From a checkpoint of a small transformer trained on Wikipedia.
Architecture: LayerNorm before each block, rotary positions, no biases in attention or MLP, tied embeddings, shifted keys, hashed n-gram embeddings, an embedding shortcut, learned residual scales, weighted sums over earlier layers, capped logits.
Each number is 128 + 24 x the weight over its row's rms, rounded and kept within 0 to 255. Layers, rows and columns count from 0. The size above them is the row's rms in percent of the matrix's.

# layer 4 MLP up, 1536x576, rms 0.0508, rows 711-745, columns 64-127
size [ 99  97 106 107 105 103  93  95 105  94 108 101 102 101 103  96  94 104 102 100 100 100  94  99 103 102  97 100 101 101 100 101  97 103  95]
[[131  99 160 154 135  84 176 138 136 119 123 146 121 108 120 146  75  70 142 154 126 151 113 154 166 110 114 119 131 104 172 129  77 127 181 130 133 132 143 123 116 155 150 122 139 140 146 127  89 103 141 114 115 121 123 147  98 136 134 143 122 119 151 138]
 [146 139 111 157 162 106 158 130 151  87 124 127 136 130 144 162 112 132 141 114 116  97 102  74 171 109 111 123 175 108 127 153  67 134 140 149  88 130 142 127 119 135 139 143 164 137 149 109 158 109 148 146 136 149 137 139 130 102 131 119 145 188 109  80]
 [ 97 141 121 127 127 138 150 147  84 126 116 139 130  82 123  81 180 116 112 122 139 109 153 122 116 123 127 168 149 117 163 154 153 112 168 173 129 163 105 122 129 125 104 103 131 160 116 122 151  85 169 139 107 126 110  83 172 150 135 104 149  90 180 181]
 [103 179 126 139 141 122 161 150 112 130 150  98 117 105 119 118 126 196 123 166 119  87 178 110  91 124 130 134 156 133  90 121 155 114 172 117 124 151 126 132 120  76 132  87  98 129 106 130 112 160 159 144  93 154  94 132 155 156 122 103 144 127 114  70]
 [114 120  93 136 126  90 100 140 114 120 104 115 124 143 117 133 167 153 162 157 107 144 141 167 122 134 106 131 185 106 156 142 132 103 127 112 150 159 120 141  81 147 139 146 104 133 130 123 163 121 137  97 138 137 187 106 155 178 108 157 119 115 127 120]
 [ 66 135 119 131 107 116 142 140 101 102 123  80 138 142  96 170 122 118 105 113 181 133 130 103 119  98 121 112 154 158  92 100  94 114 104 131  86 112 125 123  98 110 126 163 162 115 129 146 142 135 150 170 106 174 132 137 113 115 125 152 103 112 136 165]
 [127 123 142 163 158 116 138 141 106 136 122 132 142 171  72 105 126 181 102 125 101 118 138 115  74 111 113 112  92 127 137 146 135 158 151 122 120 136 121 126 118 116 127  92 128  91 120 145 161 143 103 171 135 100 127 118 119  96  84 153 144 117 149 133]
 [ 86 143 132 164 115 108 136 107  95 144 114 115  99 122 117 130 128 181 155 148 144 158 130 114 146 106 103 155 127 133 140 168 101  95 116 149 120 127 147 154 139 122 133 149 103 147 142 112 115 135 126 115  90 151 156 192 144 139 109 155 111 169 127 153]
 [140 113 127 146 137 143  93 144 158 121 120 132 106 135 114 100 147 113 108 146  89 107 157 114 146 114 102 159 120 137 131 148 143 156 176 180  71 137 149 125 137  84 120 108 114 112 107 107 136 131 102  96 143 129 142 132 168 135 136 101 125 136 125 109]
 [124 106 124 118 159 121 106 102 143  77 110 145 109 128 166  89 133 116 146 107 151 115  81 128 159 134 165 167 123 129 127 173 100 156 145 146  85 129  88 128 140 116 143 132 125 133 117 136 104 110 104 131 107 161 130 114 149 151 124 111 102 133  76 113]
 [115 147 164 112 148 121  95 132 168 139  86 118 154 123  83 127 110 133 149 141 110 139 118 130  88 121 151 146 171 126 145  96 160 130 148 109 147 117 101  95 139 120 175 113  97 112 125 128 108 113 118 153 110 155 134 114  99 101 157 112 122 135 123 156]
 [125  99 180 146 126 142 126 156 146 105 111 162 135 104 140 142 112 131 166 139 105 134 129 122 145 117 183  93 117 117 161 129 136 142 112 106 102 136  98 108 159 131 162 156 149 103 153 160 145 157 115 129 110 133 121 119 121 115 151 156 138 124 143  94]
 [157 133 150 142  96 127 167 111 134 125 144 133  94 165 135 132 120 147 127 129 122 143 112 135 116 159 122 155 122 128 148 140 113 126  93 128 102 105 128 118 136 128 151 104 171 140  83 134 126 105 117 164 121  98  96 148 149 106 153 133 116 109 127 143]
 [126 117 121 105 141  97 181 163 149 155 108 121 125 122 111 101 107 144 162  85 145 121 137 107 117 110 123 152 161 149 134 120 155 162 185 163 165 124  84 114 120  95 156 139 145 125 116 149 101 110 107 120 129 122 121 117 142 144 131  78 104 137 141 152]
 [175  80 145 105 116 162 157  88 116 112 117 121 135 145 155 155 129 115 128 121 142 118 174 109 114 125 103 149  93 186 127 124 143 141 133 135 121 117 142 143 109  81 166 110 181 134  90 151 178 136  61 100 121 113 111 149 102 107 125 136 169 138 116 170]
 [130  98 138 162 122 167 117 121 142 131  93 155 132 110 161 125 128 141 116 147 119 118 173 151 140 167  97  94 116 153 158 139 134 146 142 136 124 111 118 168 130 163  93 130 131 155 109 145 108 137 132 163 139 151 151 102  95 111 146 140  95 122 106 106]
 [126  91 122 102 112 161 109 129 134 180  97 105 159 109 114 143 151  67 120 118 110 140 170  86 102 120 123 134 139  95 120 115 169 108  82 166 123 157 126 106 173 114 129 110  91 121 124 108 123 128 101 104 185 114 177  93 149 120 100  87 136 145 161 134]
 [ 96  87 150 114 120 127 137 144 119 194 137 112 115  92 139  89 118 127 144  98 128 161 107 109  94 108 122  99 192 141 147  99 148 104 103 120  90 123 168 117 147 113 121 128  77 137 126 115 125 150  99 152 138 130 129 148 132 113  88 125 140 162 142 155]
 [150  90 156 118 131 103 168 126 127 106 123 140 116 141 135 104 105 141 122  70 174 111 110 150 124  88 153 181  94 124 138 130 138 119 138 144 115 106 103 133 109 156 146 130 116 149 124 116  86 136 117 129 147 131 108 122 154 136 108 121 157 141 181 140]
 [165 115 164 105 123 152 148 104 125 123 125 155 163 160 120  95 122 113 103 122 151 135 141 166 139 144 129 165 116 129 136 110 170 100 117  75 104 126 128 162 135 104 108 128 179 145 148 122 109 157 125 151 111 124 110 117 122 122 144 148 131 115 142 126]
 [118 154 141 150 175 160 139 108  68 136 126 129 120 116 100 103 111 144 165 144 133 127 124  82 181 107  73 148 176 153 119 116 143 128 133 148  95 152 134 120 165 111 130 117 124  91 144  98 149 141 173 136 137 159 108 142 119  95 116 122 110 137 172 118]
 [ 96 151 163 152 142 118 139 150 144 126  92 137 111 153 135 131 104 119 125 111 113 155 132 128 148 143 134 138 164 113 129 129 103 141 109 165 141 155  97 177 121  84 139 160 127 120 124 129 106 136 132 115 106 194 135 116  99 140  82 134 155 133  94  95]
 [133 144 130 105 153 174  95 112 127 138 138 145 113 115 153 102 162  84 111 110 103 143 111 156 146 115 108 174 143 188 200  91 121 160 108 150 109 112 157 119  97  97 100 146 150  82 130  94 134 104 101  96 130 132 118 101 115 159 128 108 135 130 155 154]
 [121  96 122 146  59 111 153 137 139 146 173 129 137 115  90 134 108  93 122 146 122 100 112 112 138 152 131 146 149 117 127  96 145 140  75  63 134 107 129 200 182 156 170 126 126 129 120 135 132  95 133 134 132 135  98  99 122 118 126 133 136 155 100 128]
 [121 147 132  98 125 129  45 133 115 120  87 144 103  89 136 121 110 101 139 130 130 104  86 101 125 104  78 105 141 121 173 104  99 128 167 168 122 109 117 109 166 131  81 154 132 129 108  96 174 136 120 107  74 149  63 111 118  71 133 140 141 128 146 116]
 [127 119 167  94 134  96 124 127 144 159 130 128 115 128 104  91  80 121 142 111 130 117 118 116 116 133 149 161 146 164 120 105 108 112 102 123 164 144 103 152 111 137 151 122 150 119 124  94 150 122  84  89 161  99 126 140 140 180 124 133 131  83 163  97]
 [154 114 129 176 145 158 117 122  82 102 109 123 143 138 122 134 132 169 153 140  86 130  92 151 112 158 150 108 110 127 103 124 106  61  94 135  83 110 137 119 131 103 134 109  98 109  60 180 139  91 121 155 117  92 139  99 138 113 165 113 150 124 151 142]
 [196 132 179 115 117 123 100 100  89  59 131 155 125 148 141  97 114 149 127 168  90 141 145 120 139 132  90  74 120 125 162 131 128 167 163  91 169 140 128 137 108 150 144 113 135 125 146 140 136 154  78 116 115 107 113 100 130 130 108 123  95 123 171 127]
 [150 163  95 155 136 149 156 109 136 148 119 156 136 108 164 123 114 139 145 140 115 116 100 142 126 152  90 112 110 154 114 127 151 132  92 103 178 113 136 152 167 130 171 136 135 124 131 118 105 157 123 156 113 108 152 169 123 105 173 121  89 121 102 138]
 [128  92 100  89 168 170 139 145 165 132 182 119 136 181 101 110 115 138 142 125 141 126 114 154  94 107 113 136 121 101 113 104 123 133 112  90 123 136 109 131 135 147 107 163 133 110 179 168 147 107 135 116  91 147 127 128 111 105 102 110 101 109 144 151]
 [183 100 126 188 163 121 161 121 121 141 111 115 147 176 160  95 143 133 115 173 145 121 103 121 103  94 125 156  75 122 125 126 110 122 145 175 105 114 199 106 108 142 144 125  79 111 153 106 177 123 142 110 120 167 104 144  93 159 156 137 118  84 139 134]
 [117 122 126 116 130 128 135 130 147 134 109 108 112 126 138 126 101 152 149 136  92 183 126 127 128 148 104 107 159 147 109 129 140  99 134 164 136 129 119 110 131 157  92 129 122 141 105 158 118 153 101 128 124 134 163 126 113 108 115 166 150 150 135 129]
 [118 134 132 119 147 138 114 117  90  90 127 132 132 107 130 157 121 144 111 135 115 116 133  95 157 123 107 137 139 142 125 117 160 118 125 130 154  84 150 102  75 126 105 153 133 165 115 145  88 140  95 154  79 108 142 165 128 130 107 109 125 116 112 146]
 [112 141 125 116  92 103 129 132 115 133 114 140 106 144 135 163 129 113 131 121  79 103 121 168 187 129 129 112 113 112 129 128 128 114 129 137 125 160 131 122 143 133 145 187 149 114 125 175 116 161 107 155 113 110 111 129 134 100 108  85 106 143 141 123]
 [ 79 122 152 133 104 160 195 145 116 106 127 105 153 159 143 135 119 130 134 119 155 117  98 107 143 103 100 142 138 111 144 113 102 126 108 141 131 127 116  93 104 122 142 119 151 164 151 133 113 128 131 160 100 133 138 103 155 144 138 121  97 185 119 150]]
# layer 4 MLP down (transposed), 1536x576, rms 0.0447, rows 711-745, columns 64-127
size [ 96  99 106 106 104 103  93  96 101  92 109 102 102 101 102  95  95 100 103 102  99 101  97 102 105 104 100 102 102 102  98 100  99 104  97]
[[123 128 119  96 106 122  85 126 130 174 103 120 135 146 113  83 137  78 109 116 101 106 148 122 112 164 142 106 106 149 142 160 172  95 108  79  94 125 132 135 120 134 117  89 144 115 176 207 119 131  82 128 157 129 134 122 157 121 152  99 110 132  95  95]
 [ 96 114 147 102 151 107 121 134 135 134 143 111 111 127  62 106 177 130 111 134 105 130 133 143 124 132 156 135  88 119 112 137 144 121 119 139 134 139 148 148 182 129 112  97 112 136  98 208  90 113  91 103 118 125 135 121  94 133 128 145 166 129 142 102]
 [109 159 105 134 117 124 141 145  92 130 110 113 143 100 162  67 175 129 132  72 108 118 112 128 163  83 171 170 131 153 125 143 103 125 140 103 132 149 137  94 136  89 120 165 155 120 123 148 124 136 133 137 129  79 114 153 108  95 106 122 159 162 129 171]
 [185 148 137 137 136 152 138 143  79 136 128 114 170 117 125 173 136 141  80 165 140 142 126 104 137  91 164 154 147 149 127 114  77 117 105 117 148 147 135 161 115 164  99 153 106 113  93 140 125 103 119 152  99 111  86 188 157 147 145 111 136 159 132 187]
 [118 131 113 156 133 139 102 138 157 131 146 122  94 161 148 125 107  97 108  99 133  94 129 147 130 127 131 114 128 124  99 186 106 139 165  97 145 146 144 110 140 177  68 167 146 147 124  93 148 152  99 133 151 104 158 122 130 163 111  99 145 166 140 135]
 [ 83 154 122  84 159  67 155 151 143 146  93 123 160 140 130  96 129 107 128 142 120 116  98 163 148 105 140  95 143  99 113  54 171 137 138 135 166  69 103 143 157  94 135 110 132 122 131 148  86 146 135 120 127 147 177 124 124 119 164 114 138 154 116 128]
 [132 123 135 124 131 167 125 139 137 128  91 124 105 117 118  91 100 118 188  95 125 123 149 127 126 169 130 166 131 126 118 151 143 123  88  88 136  88 108 214  92  97 110 125 104 143 140  92 156 108 115 163 143 112 151 120 153 122 155 145  99 131 112 103]
 [155 121 138 124 121 102 149 129 136 137 137 144 131 113 149 155 139 127 124 136 199 131 142 105 110 120 155 146 145 127 141 117 126 120 138 120 124  87 104 134 128 156 179 145 123 150 137 132 147 114  95 158 129 105  90 142  98 112 146 110 156 127 143 137]
 [135 154 104 121 123 161 156  82 144 120 114 160  84 112 131 128 117 108 139 113 116 163 103 125 148 147 104  97 137 118  93 145 147 183 151 129  84 129 162 113 118  89 119 143 148 108 106 113  96 102 115 158 125 121 141 110 132 136 151 127 133 111  97 138]
 [162 162 106 138 129 122  99 134 154 135 158 113 104 167  80 150 151 117 106 133 106 161 120 111 154  90 160  68 110  85 112  98 160 124 117 133 105 135 154 104 138 145 129 109 122 144 113 134 182 107 116  89 107 155 124  99  72 119 105  96  88 131 106  96]
 [ 98 199 125 125 183 106 118 101 125 116 129 110 137 155 114 153 149  93 118 113 118 138 145 137 134 130 168 101 126  84 154 128 127 130 113  85  91  98 120 146 132 119 136 168 139 123  97  68 147 174 185 114  99 147 149  93 130 168 145 132  86  94  77 148]
 [153 111 131 174 134 129 137 160 127 150 142 146 121 112 129 151 134 125 119 144 140 116  99 124 164 134 130 155 140 115 131  99 134 157 139 140  81 139 103 127 128 153  93 158 141 139 149 128 150 148 136 131 113 103  98 102 150 144  66 147 124 122  85 127]
 [120 126 142 129 119 153 141 140 125 125 115  90 103 131  91 186 172 140 132  85 140 112 107 167 119 155 167 131 122 142 103 132 135 146  89  95 150 119 112 101 105 129 152 130 147  93  79 120 104 160 156 127  95 112  99 141 106 101 102 151 116 145 147 142]
 [138 148 145 142 159 124  77 113 117  99 116 130 150 118 147 149  84 126 120 155  95 125 118 130 147  84 160  92 146 117 138 155  88 169  99 112 138 113 132 140 121  88 125 166 143 110  57  84 111 109 146 126 109 157 114 111 110 118 110 118 119  99 102 115]
 [149 129 142 133 114 147 122 155 125 116 119 124 132 117 135 158 129 112 150 123  67 129 145 130 141  99 119  93 145 154 144 103  90  99 135 157 109 116 148 155 136 123 128 143 119 102 201 125 102 134 156 168 131 146 115 140 112 119 116 127 165 106 128  98]
 [135 145 123 167 117 103 136 106 116 122 128  90 141 130 140 140 128 148 130 128 150  80 165 139 107 129 120 144 208 133 130 128 144 120 103 178  85 157 125 118 124 133 151 126 163 143 160 113 154 138 184 154 127 128 108 124 157 157 116 110 102 155  73 146]
 [143 144  91 120 113 121 127 113 129 154 107 150  85 105 127 137 113 159 126 129 127 154 159 142 159 124 115 140 101 173 115 120 108 104 132 140 133 144 138 151 137 182 113 172 129 155 140  76 157  98 157 101 141 108 175 168 146  94 129 109 127 136 138 108]
 [113 124 120 164 139 157 101 107 163 164 145 108 123 114  99 170 169 147 139 143 154 136 122 162  99 147 190 129 111  82 112 147 155 143 123 139 173 143 109 118 112 148 133 132 126 112 108 112 115 118 150 131 132 141 113 140 138 154 152 129 116 101 170  78]
 [137 122 133  89 120 113 124  92 128 152 124 117  97  68  92 157 127 131 150 149 109  92  91 108 113 144 159 135 129 130 114  94 145 123 121 175 133 132 115 150  96 135 118 155  96 126 143 171 159  82 128 130 131 156 143  98 161 124 137 121 139  88 152 165]
 [138 102 131 113 140 136 173 165 133 138  88 164 174  81 148 114  99 124 119 111  98  73 137 102 128 138 125 122 147 151 121 118 119 125 136 122 137 109  86 110 127 107 112 149 123 137 116 144 126 102 144 123 104 160 156 129 158 109 134 159 109 100 145 127]
 [125 162 109 129 148 141 115 129 149 128 154  86 148 125 113 127 173 150 115 141 119 106 151 115 114  74 131 143  66 116 146 150  84 132  89 137 179 115 130 141 109 166 164 110 104 133 136 142 105 118 121 107 125 133 144 105 109 164 139 118  92 110  80 144]
 [139  97 108  94 125 140 106 136 104 134 137 164 107 118  99 147 161 144 127 108 135 133 134 155 135 103 118 205 101 135 136 119 154 130 149 147 133 131  84 185 134 166 153 145 109 111 151 160 117  97 115 106 139 108 124 136 143 151  91 104 153 123 114 101]
 [ 74  95 147 125  99  48 109 126 120 132 101 139 130 122 118 124 120 130 118 141 157 133 140 127 129 103 107  82  93 107 102 136 141 118 139 127  88 128 142 132 138 162 123 133 112 108 112 140 143 138 171 146 129 151 149 139 135 147 135 123 124  99 111 122]
 [120 130 128 180 117 155 165  96 117 162  96 142 123 113 143 155 110  87 103 105  93 127  91 103  92 112 134  94 101 127 101 136 117 139 144 119 170 179 137 138 112 143 101 110 153 148 169 134 141 109 149  85 150 144 114 132 158 116 132 133 150 149  90 150]
 [123  91 114 173 135 122 107 180  92 107 123  92 140 126 112  81  95 123 113 130 141 141 105 135 125 118 172 127 109 153 123 107 129 119 156 111 112 101  99 111 163 112 150 120 131 113 123 120 102 113 106 123 156 137 104 119 147 111 116 127 144 142 122 136]
 [123 131 133 130 108 121 117 102 142 120 130 137 101 141 129 120 106 139 100 129 104 146 150 120 178 198 124 159 102 125 149 145 144 100  80 133 134 118 139 123  66  91 177 137 200 144 123 135 113 131 128  87 150 123 160 139 187 151  91  89 122 143 146 107]
 [112  95 137 128 105  85 129 127 133 128 102 166 175 142 155 104 151 110  83  83 124 144 113 108 116 161 135 109 158 118 115 147 141 168 114 127 153  83 161 169 147 135  96 148 128  96 135 103 138 107 136 104 125 109 109 108 120 129 148 114 139 188 125 126]
 [114 121 142  78 136 138 131 129  96 110 151 121 149  96 164 110 145 164  97 187 106 128 145 139 111 123 179 190 163 119 130 125 120 165 138 135  65 141  83 118 178 119 118 112  69 148  73 135 123 117 149 152 153 115  99 127 139 106 130 112 160 148 111  89]
 [123  87 179 126 147 145 123 175 115 113 159 140 135 103 125 130 154 142 102 118 133 123 127 123 149 171 112 124 143 108 110 118  89 152 163 135 108 157 130 105  74 170 117 177 157 154 147 126 120 106 113 119 113 120 107 114 122 132 119 146 126 141 136 134]
 [144 115 128 162 174 139 148 144 112 114  76 126 131 139 127 114 157 114 129 147 150 125 113 177 101 118 129 126 125 165 163 153 153 143  89 119 151 141 150  92  86 142 124  91 157 142 113 123  95 124 156 119 138  96 161 105 124 119 140 103 128 129  85 118]
 [119 112 146 146 163 102 113 143 124  96 137 110 144 142 125 110 118 165 109 122  68 128 149 157 172 101 166  73 114 114  82 119 129 132 146 124 124 114 182 143 160 133 123 123 130 102 103 117 137 116 134 109 118 116 135 123 135 153 145 128 162 122 106 181]
 [103 141 150 148 126 130  94 138 157 155 103 110 120 108  70  88 154 131 101 122 172 158 118 141 112 171 136 137 112 129 101  91 144 138  80 114 173 111 142 121 102  99 164 157 127 161 142 103 128 126 123 118 155 182 134  61 128 124 120 109 143 136 115 148]
 [130 139 129 137 114 142  99 127 162 121 167 182 104 159  92 128 140 150 127 147 132 110 125 176 105 126 168 123  94 100  83 131  97 115 121 133 116  90 137 124 162 146 138  95 103 145 171 160 141 104  87 108 167 112 153 139 132 141 149 117 158 157 114 111]
 [129 136 113 135 103 143 129 140  83 185  97 192 132 138 131 125 147 119 164 168 134 118 118 105  75 139 159  87 153 100 130 126 129 134  97 148 121 151 120 116 123 137 120 154 116 138 124 131 187 154 131 117 127 137 120  96 129  85 179 167  74 138 132 100]
 [149 113  90 158 153 102 137 120 108  87  64 169 108 142 109 114 143 148 118 154 105 156 162 120  89 139 183 126  82 147  91 110 135 141 113 126 161 135 114 127 151 137 136 115 175 161 101 111 130 134  83  95 130 124 103 109 145 153  92 143 173 116 147 110]]
# layer 4 MLP gate, 1536x576, rms 0.0488, rows 712-746, columns 64-127
size [ 99 101 104 103  96  94  95 101  96 108  99 102 100 100  96  96 103 101 102 102  99  96 100 104 100 100  99 100 104  97  96 100 103  99  97]
[[176 142 176 106 126  84 134 185 123 103 139 140  77 133 104 127  88  99 112 137 141 171 134  88 141 105 103 148 122 156 116 147 133 134 135 112 127 108 149 169 141 157 166 111 130 166 160  87 108 128 134 120 101 127 152 139 109 140 107 154 125 155 149 121]
 [151 157 132 147 132 143 118 144 107 133 115 113 107 149 112 114 144 125 133 111 159 160 149  97 137 108 154 101 134 151 127 145 161  87 124 119 157 117 152 153  83 149 141 144 168 155 123 109 145 134 114 151 159  95 154 120 135 143 128 145 139 151 152 143]
 [160  92  91 129 130 110 128 124 181 133 131 137 112 159 113 167  82 120 108 103 199 158 149 106 154 165 115 125  90 114  85 130 114 122 116 133 110 103 145 120 196 138 184 135 155 143 104 120 102 146 149 118 154 146 119 155 119 153 107 168 112 134 125 111]
 [142 117 142 123 111 154 123 119 133 174 157 138  81 113 124 104 135 109 150  99 121 143 141 120 144 157 118 111 146 153 154 151 149 105 112 139 160 113 158  90  82 112 103 118 166 152 125 160 101 148 152 169 166  46  91 131 137 159 143 155 138 145 136 112]
 [156 138 128 142  87 125 157 148 130 131 122 114 119 118 110 127 129 103 120 106  94 160 117 140 118 130  75 112 125 100  87 161 112 164 118 128  79 105 120 139 148 112 159  92 142 120 138 139 131 111 114 160  91 124 125 122 144 139 133 103 144 140 164 120]
 [137 114 148 152 154 161 145 140 121 119 129 127 104 130 170 131 160 113 126 138 117 155 172 100 136 165 160 135 121  77 163 171 112 113 105  93 122 105  94  95 110 128 128 104 181 116 132 158 146 122 142 125 109  93  97 108 116 127 107 118 121 113 134 136]
 [119 117 149 103 126  95 124 113 169 108 147 142 149 127 140 174 133 108  90  95 126 152 152 133 144 117 156 141 128 137 139 125 121 119 115 127 183 131 121 119 117 139  90 152 140  98 153 121 102 133  85  98 120 134 149 133 152 181 116 116 165 121 112 118]
 [150 137 130 126 123 131 136 132 144 164 120 133 118 130 104 114  77 112 149 136 110 133 150  92 127 129 145 104 156 132 136 104 100  93 157 118 109 152 130 127 119 142 143 116 119 125 157 127 183 131 119 118 143 137 120 141 125 151 108 152 149 125 134 111]
 [ 91 106 125  80 138  86 123 149 131  75 152 121 132 144 155 121 111 114 143 141 122 111 122  98 149 133 138 111 134 151 106 183  69 147 172 101 148 138 153 163 134  98 135 115  75 113 155 118 100 105 165 107 115 122 153 123 140 131  84 126  75 142 117 119]
 [154 131 123 105  91  76 148 139 113 156 138 123 125 156 107 142 128 145 100 151 115 151  91 133 113 172 153 135 119 180  62  91 134 152 126 105 153 144 119 152 160 163 184 126 105 125 156  76 120 178 121 115 168 110 162 184 111 151 100 128 159 151 154 123]
 [138 142 129 148  84 161 125 131 122 125 129 133 113 156 150 173 127 106 133 125 132 113 187 146 108 142 123 100 116 126 141 163 130 121 153 108 124 125 104 159 145 104  97 133 138 164 109 109 113 138 130 110 166 119 100 102 139 168 119 114 110 145  88 139]
 [124  74 155 134 116 129 144 172 140  97 128 120  76 146 177 112 125 107 157 147 156 141 177 150  92 136  87 136 104 145 144 157 170 129 132 117 127 185 102 145  95 141 149 126 146 167 100  96 126 117 150  59 124  84 119 105 102 113 110 120 116 114 145 160]
 [122  89 168 128 108 173 145 128 147 155 120 192 130 139 106 151 144 120  98 148 131  92 167 188 117 125 113 107  96 138 111 132 159 158 122 164 141 139 118 153 136 137 132 112 144 145 151 118 102 138 110 124 146 115 144 141 126  87 136 102 108 130 128 139]
 [112 128 143  96 129 150  89 118 138 111 173 104 122  87 137 124 122 109 124 117 148 161 132  91 156 109 125 156 147 132 140  61  88 144 159 105 132 126 152 131 118 109 140 137 162  99 140 102 131 118 158 118 140  99  92 136  88 158 124 159 123 124 123 144]
 [107 131 120 137 114  98 118 121 159 108 129 137 107 156 105 127 106 144  91 139 151 109 137 130 174 111 146 126 140 144 106 147 110  73 148  98 162 155 118 114 145 166 126 130 205 175 104 132 101  97 120 134 129 141 155 139 106 168 138 134 142 111 120 134]
 [113 130 143 110 119  94 105 116 123  87  93 127 124 133 127 131 148 128 149 140 117 147 101  93 110 175 113 157 111 139 125 155 118 125 135 110  99 131 114 135 105 119 137 106 133 141 147  90 146  98 106 122 150 135 155 156 126 140 112 133 122 149  88  84]
 [139 144  85 149 120 181 126 113 152 163 116  98 122 100 110 161 127 144 131 112 138 144 170 144  88 123 145 104  82  80 167 133 168 124 115 118 129 118 128 132 113 138 148  93 133 136 127 128 122 100 135 136  83 119 128 136 131 148 128 142 122 110 126 122]
 [145  84 122 107 108 134 161 139 149 112 101 151 108 129 104 107 126  95 140  98 145 160 155 134 149 159 123 156 103 127  91 172 102 139 125 119 139 135 155 152 136 128 142 129 149 114 143 134 114 112 164 170 113 145  91 118 124 132 125 110 122 120 117 159]
 [162 108  88 135 130 141 149 135 159 112 157 128 103 114 126 116 145 143 142 104  90 119 126 112 137 111 132 149 170 126 144 105 147 161 116 142 125 145  93 123 138 120 116 144 148 138 131 172 125 157 115 112 116 124 143 122 110  85 144 105  84 128 117 107]
 [137 147 162 134 121 147 187 109 124 155 127 109 159 118 111 128 125 119 157 136 128 129 182  87 103 103 147 126  72 120 172 146 108 141 136 109 139 117 126 161 122 140 138 112 127 184 107 122  88 128 142 135 113 124  96  68 129 154 119 140 117  82  75 132]
 [114 157 134  84 125 145 120 150 166 143  92 138 143 127  54 106 117 159 108 108 102 171 108 151 146 167 114 150 131 168 143  77 108 127  86 130 221 127 157 143 109 119 123 123 129 154 138 160 128 198 147 176 113 118 121 131 137 137 111 179 156 173 107 136]
 [126 119 111 186  84 118 118 135  88 132 145  70 120 142  91 126 133 104 151 129 116 151 135 125 132 131 147 126 125 135 132 139 132 135  93 143 123 145  74 142 154 183 124 148 128  94 113 133 162 101 139  95 138 148 109 160 152 130 149 112  97 102 120 111]
 [159  88 110 114  93 129 146  85 101 124 150 145 133 144 142 153 149 128 160 114 106 141 146  96  92 124 105 107 162 126 130 184  99 145 199 111 116  97 137 134 130 116 120 100  93 137 105 128 106 131 135 139 118  88 160 147 172  74 113 153 110 131 137 134]
 [124 147  79 131 111 108 158 144 115 153 170 119 122 156 107 142  87 109 129 113 153 138 107 122  83 164 115 104 161 133  95 148 151 140 153  50 154  84 143 144 150 114 150 160 121 202  93  86 149 136  98 155 138 125 136 154 122 139 104 162 134 154 125 153]
 [142  92  90 116 122 118  87 173 109 114 158  99 138  96 109 148 120 132 130 121 132 117 169 135 140 130 150 136 129 151 134 109 145 139 146 147  72 100 121 140 164 117 117 143  94 115 114 171 116 166 168 127 140  94 162 119 155 169  81 145 140 160 116 141]
 [130 117 122 174 104 123 150 105 137 131 154 114 132 138 134  96  97 116 152 117 168 115 119 155 158 145 106 120 118 122 164 165 114 112 150  97 134 168 105  79 127 123 134 116 185 149 166  82 119 147 136 138 153 116 146  79 109 144 135 106  97 120  78  99]
 [ 64 112 151 148 136 103 204 157 118 150 150 138 137 128 104  53 121 134 102 182 199 172  97 116 101 203 174 122 144 136 107 158 144 113 107 106 122 111 171 132 113 109 132 104 143 143  96 126 139  84 110 126 120  99 120 161 128  88  85 128 155 131 125 119]
 [110 123  99 141 146 139 149  87 146 140 101 101 132 146 115 120 122 142 140 121 133 116 134 135 130 107 105 140 122 148 140 107 175 151 138 127 105 122 129 161 155  63 154 144 102 118 142 151  92 151 119 167 143 124 162 138 131 126 133 174 134 136 122 124]
 [147 172 105  87 106 153 136 104 149 120 126 150 108 109 127 145 146 160 113 163  82 154 123 133 152 147 129 113 135 136 182 124 108 110 161 138 162 100 101 111 134 123 180 130 152 122 153 144 128 144 124 113 157 140 142 123  89 147 138 114 115 143 127 109]
 [129  92 140 184  89 121 152 169 143  98 157  92 122 102 121 161 123 181 109 155 122 147 161  90 127 146 131 137 152 143 130 175 124 102 111 125 135 110 114 104 133 115 109 120  97 143 116 158 118 135 111  95 143 137 169 116 148 131 124 132 102  74 101 113]
 [162 128  99 144 126  81 105 114 171 121 134 133 105 128 134 115  96 135 108  91 123 135 135 121 120 170  97 135 124 143 154 136 146 107  78 134 143  96 114 122 128 113 129 102 134 152 113  96  89 111  83 145 175 119 147  67 161 158  93 158 116 141 130 101]
 [124 102 119 146  93 117 120 113 121 142 181 117 141  96 127 122  87 113 131 162 110 134 136 116 124 151 144 121 125 118 140 148 118 131 147 126 122 116 153 123 125 109 104  92 107 142 127  83 138 136 127 117 163 105 131 121 131  97  90 154 135 146 121  91]
 [107 116  68 126  75 104 105 109 125 146 109 169 131 119 116  98 124 148 108 113  81 148 144 194 103 124 144 116 166 126  73 147 133 155 154 112 149 127 149  96 179  90 136 126 159 115 127 114 166 144 114 136 146 130 116 113 156 130 168 154  90 116 127 126]
 [162 101 103 120 124 100 135 140 145 153 138 121  82 135 122 146 115  95 128  95 105  84 151 118  85 115 158 127 130 214 145 133 156 123 115 124  86 159 146 114 120 115 154 163 129 133 149 121 127 124 119 130 134 130 149 128 143 138 162 133 165 104 140 132]
 [110 141 126 109 129 133 156 145 162 117 116 152 113 132 115 126 131 119 177 118 127 136 108 114 158 128  95 123 139 150  82 111 103 131 100 133 110 158 105 109  97 121 151  98 129 157 183 100 124  96 142 115 160  91 114  81  89 118 146 101 172 133 140 114]]